python train.py --d_model=128 --n_kv_head=2 --head_dim=64 --d_mlp=512 --norm="rmsnorm" --rope_fraction=0.5 --qk_norm=true --bias="none" --extras=["some layers without attention", "local attention windows", "shifted keys", "gated attention", "a norm on each head", "value embeddings", "an embedding shortcut", "skips across layers", "capped logits"] --optimizer="adamw" --seq_len=768 --dataset="wikipedia_en"
Each number is 500 + 40 x the weight over its row's rms, rounded and kept within 0 to 999. Layers, rows and columns count from 0. Numbers have three digits each. The size before them is the row's rms in percent of the matrix's.

# q: layer 19 attention query, 128x128, rms 0.185, rows 54-63, columns 0-127
# k: layer 19 attention key, 128x128, rms 0.187, rows 54-63, columns 0-127
# v: layer 19 attention value, 128x128, rms 0.177, rows 0-14, columns 0-127
# o: layer 19 attention output (transposed), 128x128, rms 0.227, rows 0-13, columns 0-127
q54 079:458464504577556524542526525559460486426534521443528530465531439467546464503451555536517540495531590478554514572519524484452477492484463484512514554512524461528524465487557550504470492543499485510451486532554526455485465492460480540518520431499566576453535411493453512519517480461538562552569474478439474460549501471482518501512424466448528534554539522519531496566487614470452516554488
k54 091:474479464490515474493492506466522550453479518407529569458457467483543428537456550503492476497506534501561476527543525516440504500429483564508486515474530456543483485530590543409526485534466576499549465504547487527539516523500557490542564497425555589466550471517477419471494449484523536557546413496463491464515542425441484483479491502444479524569520491493496433494549511549537456516451
q55 098:540498539526440541513538455465511535577515541561477521569464491486572583467494471539520433471466498490409512445512526461540563471534495509539450502476505512444471489496512376480485464512497507521539479510502486447479524472422504436471536497500510466505495492524559481354465537508413447479491485531550506572489473509484390524521551476522483501468461541505524493469514497468535544477460
k55 093:484459548495616533532562474450551523539503537511434516479457594536511541418511394498461408512488446495530509524493519484538504551474467480476437551528505465437514534528458452551518464496499507553461531551452447518480502473521487458517509447514474484541533491575558499461459502542446460436498424461462531478554535497536483489533525485491448486483496536463495532468444446487541539417476
q56 104:466486523528577552447478498500540523547491537478501598478541547493476448484539476546535466487557466494486478546604510435433496567474465529500469541516507460432546517442475448479451516501458487535477461517467523438522599496461537498414554526455543504549514549456512480548473500466461581500516522547525559558564480507503519519492462493423465525497433481538562515488531561458483470512545
k56 090:451415530522496534465521515496504514538501478575481535498494538498499512432520443529540489455554459485488520511535499462460429491454512480489451550477538437496583606457486539435469533499485530515459492488450493546569617487494547542469533475468522461488498534502464455526482535491462533529535471563496507543523416522510545527482496514412430519436473458591556484468554550510427491511534
q57 117:581524506481429538502541467526552482524482485462513521507551475536458493519442531568516460484460435488487524579550568468508476596539543489589459503549531496476560534516504512579488471491587508479455474491482496478431522499494526491464497488479478528455539514493537470608498541525358528521469512496534588516527552519501520498583494485466499499478500545458554473429503497506488507436476
k57 118:497467548492493512509490506560507420575462543502480548469496544562518474524453448516573563426505498436575486562523462543521535519541459538589455499523508502476523494468527473527468473459540547513494505510552464549489508497462530541388541535554463550444551440502544490518483447502439521507429468566529550511486479411498492529513518489479469476415453504533543508453464554541466547463473
q58 081:437497541543524558547565469524546464607483494452491526544495480505446461510437520542554534485525496480506521461526416468485504511509477524506520522506493430469518515548571509467442497568524495536419494434524497511561497529461583475467513461466528489473496503541453567529591568471473502457484530521550494541520431471554494449520502429527492505424521462501518542509528489560429544588540
k58 107:420489482454560468452578464445523547484493461480532530500456534549500445507521493541568532556463544519500464483509471520466488472428459500478519477445371492540553493496548509504489560524540586472478512457514514538539543459500515500590480469433548545446516444520394533549532514451520490524500477481528489471496539457492563461506529453561492541581505526502513581470491445519507537482526
q59 095:403472547502535506451521486454518514447572534502523503603478486520475477435494455488500517550510513492521527510526478483559495526448512513460551562487458439532522506529529551528466460530558516508479479485500535505536507377531502491500501517455566521520494500558576602502618455470499517454492499553500585450457476546508443447573547520519503461505522443474530479565529542538481530510527
k59 089:468494543483509529455486469508487475444537497459496481551477439562487467508479460484491506504380513487440495513587470527557420495433491465521505537426434486532493505574506563472459478487539586513494481470501477557474537452585512601498577497493545525496540516481539513513497464509484471449546466507490532471439500444547516371517512516527413486527456490529494495465497540538542521458479
q60 098:541513521518440497548522464563401482455446474417534495500491480542534463542446558435440538532503546520538552551495505481477483465546555443535467460471456511541483543506575515537518450488529505418530464467558522552529442495522529573566478452510478550435493427464468501534520483543464460567472491452437458492463583497464485523496500470550515543537491554452474451476481480537531481469465
k60 088:608536499520490472521461479560424510442417506465457484466472453585515513548429499483428513523481485466542517517479471522508504541532506545568468483545420553505511471541562456536560429511537535497559486467576452539512449573539474531540473499542497496517466465485523511430437542561474506570484439469506482505494513437483449523502489465502470572511514506457422513493486556540491482467549
q61 107:445513495526570483449543514419576500559500489533450489537535531421518500441509477568523484498523464569473513482543484438548534545511514516504469556508504431473521472484507490534451542531539460566461487525423539526501526489503515470457484556424474503498502474551562503510536515448454557488505466545527546491509415573507498498551487559488555453389485451566529580544555480493509487512554
k61 086:454447520500535501440591523447559499494501497546489481527535496518481437443472464605542532503444479533508535488568543472519451508444519461488544579479517507500576538472489562489419578524564535468483466527443585547489501476514502522496544502461513546434549474470483464537497506398504485526517447461480521466515528527479545465505470515562528477507463448566485547475549467563526468513575
q62 096:413572508515560525493535464433531460599501425571458459556547492495566468473498439499597530461510498544520499512512446473533514564519475473551530484477462513462509486482501504532469544481512474584394485504413512528507500501453556520501466564427483454504492564546487524541536496462501532503481494548551534529508498527490500506556455519572507438436485523526521573456550483487490485541524
k62 087:436517489538566524454573465473486459510465487537503393528500493490563431493486421504583526497459511532574521541502483495489511567532516472495515533471480497512513442449518473492460530493553539482420473453525546545505501524472509565526527466470552477456496501458443504556463520452528532526478539468476558521476577503542513560487525527598568543542451517448510611498541437528475485498551
q63 118:352503453454556461422520457394559537506535472492512464505548551492502498458526476592503506514551446509531478505467516441552502529462521512542469531490511468482524467513513560543464465492514530527461514538424521529485476494481487474470484558442438511499512566500492474585527490446527555513487520502511606423544501541496484458593511562532557446507498523518485498503535491464504515521448
k63 095:494466486535509492511496511443539422530495506483525402470558490522516466531525459538536486530471401484515437516515456478511580507518512505586524515484479491546564494483492556486416531481608529508466475519491474475467458497471509577443467587528474489492566461421513513498472445393521528484540586518487561437526509523534453510517553537495509442538457485521507453519558550495498509534540
v0 090:500444501511448524508483470548485507558443493500554476560529475427585516460499443472566466546468494458495461471516532582497436519433518480510469534510516530535539504562481491514495586475491541501451532574501555485492482542516451477523516487482436482491504403466578496502471485437461424550471513470499445471427500493525527523603527481538514465504501407504491500462509533602517533507565
o0 097:459492479509506535465470459549419482548484496495518555438507472532526464479448483431533482461502505463470499462368454521504531473499498556518468536514524512557522452528576472525559491513529487433561556485570531543551440559523509597467459473501570504474539469449513549454463535517522488512529539474467498520507545421462557509507554523530471543561501535493507525555549529473395485481450
v1 088:470567414526516481486463554479523403475492521478472556461505544451530504510517582451432545478525493473428503575541445451504547512536485553541483503519451472489460518475571395481494491475500438453531489548471474488475510446451469464455433563486454531486501473518513461445440486494468500504424508523495556564489434459457479504519532470461455504473500490535522513530481498430517535488385
o1 094:458512480489531484509507491428589521483506535511534467477625460503531528451480475556573576450520510480549467476541500425497508527499516436541520472485476473479540510464483590533441496537576496507450490496448549525506502506526493576484463576442471534445510505498487504586546462434519573461432492523486547513548488544536427564503473536511511517437439483568532485489490529518543499526542
v2 143:583496535524508495500498528444504454536415531466481477434499526487533513519511474492561490493503466482524541544557504457441588440534501488445472472478528479518453543443555477540514466446409527543441448549455547450566551411496474491563489542413494486536513471503504474576464453463488450507478504552491471516545528516485514525442520562445544494442456555504519471540542530446554529460463
o2 028:481537511500479501492495507482471538461555486480475456552484422547588523496519541504492544530534481447547439494435480526489467489489511593481510488485501436482432499574462545525484481531508527446444407524572515455490500406547501506563454399504489518527504556541524563548479500505584556471516468475442570505557472509435538561488553475477497491491436466534525483497556509516534459449539
v3 095:552508507486530488530457553466441507523472450542459533481469451506526543507503512466478537439530457503458526439499418463502466487465466536473495461466465459480537568419596513478591439595498471556530476507478477480520530520479495503519444549505481479584486504545429498458496475545499549437536561619502529538566438449507504521516518450483488508541469450506446479541516554431488476521519
o3 099:562465482514475527518503449517504525547527479496418489549531490488505569481452540525508507479473496442469444519544519468537562581546587426475532381562447545436473505533487471487474469477492463583446488502441509492462574513503473483508505497492493564473496429548541521526551506454444464518483513481535524505455423577534481477544573517465500437424506453518507468496471488528545544505554
v4 083:488442491532449520466517418517494594509547487424585520497533486454479482496458461541570489485474551556510486454485515521449482490504552463554441488493544536451507503495406556548521481466478545428491518467541500475490527550565498514508597513476518517494522550511545527520502461439507477560462423512506553577488543480541568475471442498454542463488531553464463476400534501531450461505520
o4 088:415499571502532508540525485525457456475616456497516493505433505532540461520562484493509462504511527510502546496489502461549446447513481606488499535447525517531484429552559461456516553502488512420516549523552484486494519511480469491484462414508462433534509505455498510424492596491506508540518550470458384482523483435503479481472514485483457545539517495478482572574518428509471455542522
v5 101:542570463481535494504507541472515435504506482498476501486508546449447527547492507547538483487482481540496545498518467443456518531557458475491514529488520448467497512491500540494406476490525444531436504445500460509465503476517621494499658557451569508482566466513501534525559419480484574503496515494518471446520532479531502408399466484444531427439513501511481488515491542549494510502548
o5 103:436489540553442501516464532465512505426526491475514434532458525532444538544504471541465529506432485467534526523550543533489479469508515563534517493466499549507533548446510491421571530449546513456535447454540504398511521396529486447478589495527404515497467532513494511541546469563578485475480492464458518474474482554504441471470508465536501557492442572446482410465490476506515492491499
v6 102:428522469506539475476499571412558387464529557445492463515525463452548565445547480481495488541503550421506473504458507460471566511498494532463552472522507530589471493485542463486495481542467532471526468515482480508513534472479492512471402447450523485477534439460455490502533528469512420507511569486432475503552442437491447554448498516494448578502540480559507514562507447489544528520488
o6 105:562593460492472451520501497453549523470412542562443482486596554521436507454460511496488582462513500526526418515485448548509506500472486436524495502552434498545410524511464544537502514529527498538581497495483532511534499478535501512460520549545495530449543469499489475467490402487497425385466471459549559492506524514492473492494449540483565417541507481544519516522520486498497516480454
v7 094:556488486486481513534433546460448513448397470513513496534541478511527530530489491470558487439531392472489488459458523494502433508520526496495453443496501521521479605453503536511511482492472459545465479491499474466472518521533469580544487545565488468522500437486474540549462420458541508482536512515501528434529497421533529493517456427533530452601504495508403472447517572506522441454557
o7 102:496480512537473520532460455539485470481544451477456586551458523513564552471481503469554522472543503381439460524509476469531576540525484509495455471489479492432507501540561411444554484485460450525474497486478527423558508492443432458467504465511493540494504460498537500451491506529422422455507562506538493538430422554480520519420546501457454519440488484534547492520538544464475519547492
v8 111:553518581505478497540520506548446547600421497534467480572446446435548502473535501499445539489535475512456517482507489463523513484473517486454495511510491489518492488490509495537576515595513516514500505638527514485479522497447497475519408498546419483576466552517450508487494553588476473520491528583521436498493479514508486528604535423520447513505501541502450474472499517510520511528557
o8 101:541469477503513515472520442509513504615500476522462488417522499476486543487451494409490480510454480463482444524467484509486555569508505540525529468534483552454497499534464512531462481489481496525433458511442433593432524604461523541488455614497509539479509442486549547482506544517470551525557526460545525545507459473551534428559474477438524483498493475509567492465484572494468545442475
v9 091:474527458451566486461473587461514468493463526482501513540531461502512537450509502435359526522483569508538490495488486506485587538559515462517501470458479560573543439502540463566481496529545576439482517526467481519479484531505517534475474527468514486450519544545547492478543554484459434483503541442481463498543481477502457537565487479499472566464522465551559513564503375485524549496463
o9 091:498552507478460507488513511471548537499425606513514499439567595513530475469504554513461558441528482528475484506522489497487484475446465461546527519543519521564454497482445503579469545550524518481506523497535516592475474506488512535544475503548499574500574482481465426414560483509522497472473489449506553493504525469493470494621447508539491436523521513497544458477467439497534488516379
v10 108:469465500538561522528555508489529529491540450480510458516494518518437521512544509498427491525545534466497488426412451479499492493495516491469553540418516533532542476475578522527519496529553528466540509476508473479534445526479562547495475426522464493562492528541423534550572579464553507507559574512515535486598432484519424518462487501489464552490505483538537530562542512496495496623445
o10 109:590530503518489469494492505466520509529427539529464460540516562517522496486543552500467472515518503517512438541479546577533523535484527486511532417533418517505436522517465451491500460482476520505564538566514449498448553501474518444521513472507504477513404418507510486457549487527410435516466507451537491468472518438504525482494561457549484461606549529467458482440523402584542524478505
v11 105:462562470477546469527514531460496361515527476515472493475486521409413477516489575515540578461531451572444581499566450417459519510510476495536514508511472447400490511466495536504449448506519380494477491505489489518509506472514531444472522565491554509522550495523527486478517442462509543464482500527518548555481505498495527465484536490502502431477494512516443514517450589457483480486459
o11 111:475460521527479478496469546460547510449551505480489503522467414504449519505488453577556534480475533471563520486598532494495478516505554482492524442474515510479505517479518587461503529483585535431415457446478490469458591454518490490461525496466484543510447507496488539605558480450555487493492487495414483502459458602517422474490510515463479525450459490457527394496483514497531494536543
v12 078:555544431479496443520430544478492426429440500490506517479503545418485493513491557475501539472508469551526562520499503434488552548537511474506493501532488458462440491451416491526543444463538513421474498468518462475405541472510523464459526589493524500528493575472518555541551397543503509497429476489450519542477510499452564477468470444518532446507534558532427452450483485518506474482490
o12 089:415489515536534445566446530467555538434598496489525502487488538513504467532496534584511525460494508463503492582573524452484494494525454521490519550478497504451514464476485548471464584495474484500437477489510502459494525472492473439459459490491446494544531541446472467522537491550586569440463512478485464534514428543505430471467421490440472537379469506513535453471476532438455476519482
v13 097:527459466556546476526518495546492546493434515465537514561522510461515414488526507493449503579490550489475494553473498521539478520473553487493491566508531574529487510509507517506593562438528519468537490546546538537493456516485429465523457394581394568539437482534522447478505545489429497522521484534528480475441482517481492522586516416501455460535516433465504516451498477561513509538483
o13 107:538501459471550480460527460508511545586484517520523513478532512506519490482534467497490451444517401508502452448444493528518452422494477524519415479467445413493543460519433480546470517530483478468499542552553519555550436516465465598452424521444536416538427485476496488496484537535467549508504481522486469580459518381542569534489532486512485574521453509508488528495486486486477502468482
v14 099:458483471475540467494446620406520375475474602547487483499499495491477566473514529468511498512487495447424532522504510473466536487516530495484502499510501530557476494463496497482450484505426522501449490510450507519530544447473406468501464477438533495484510478461508457503551452552526447474544581536449412536475503442454479577557550497527443539524525515560492456537492495432506495486492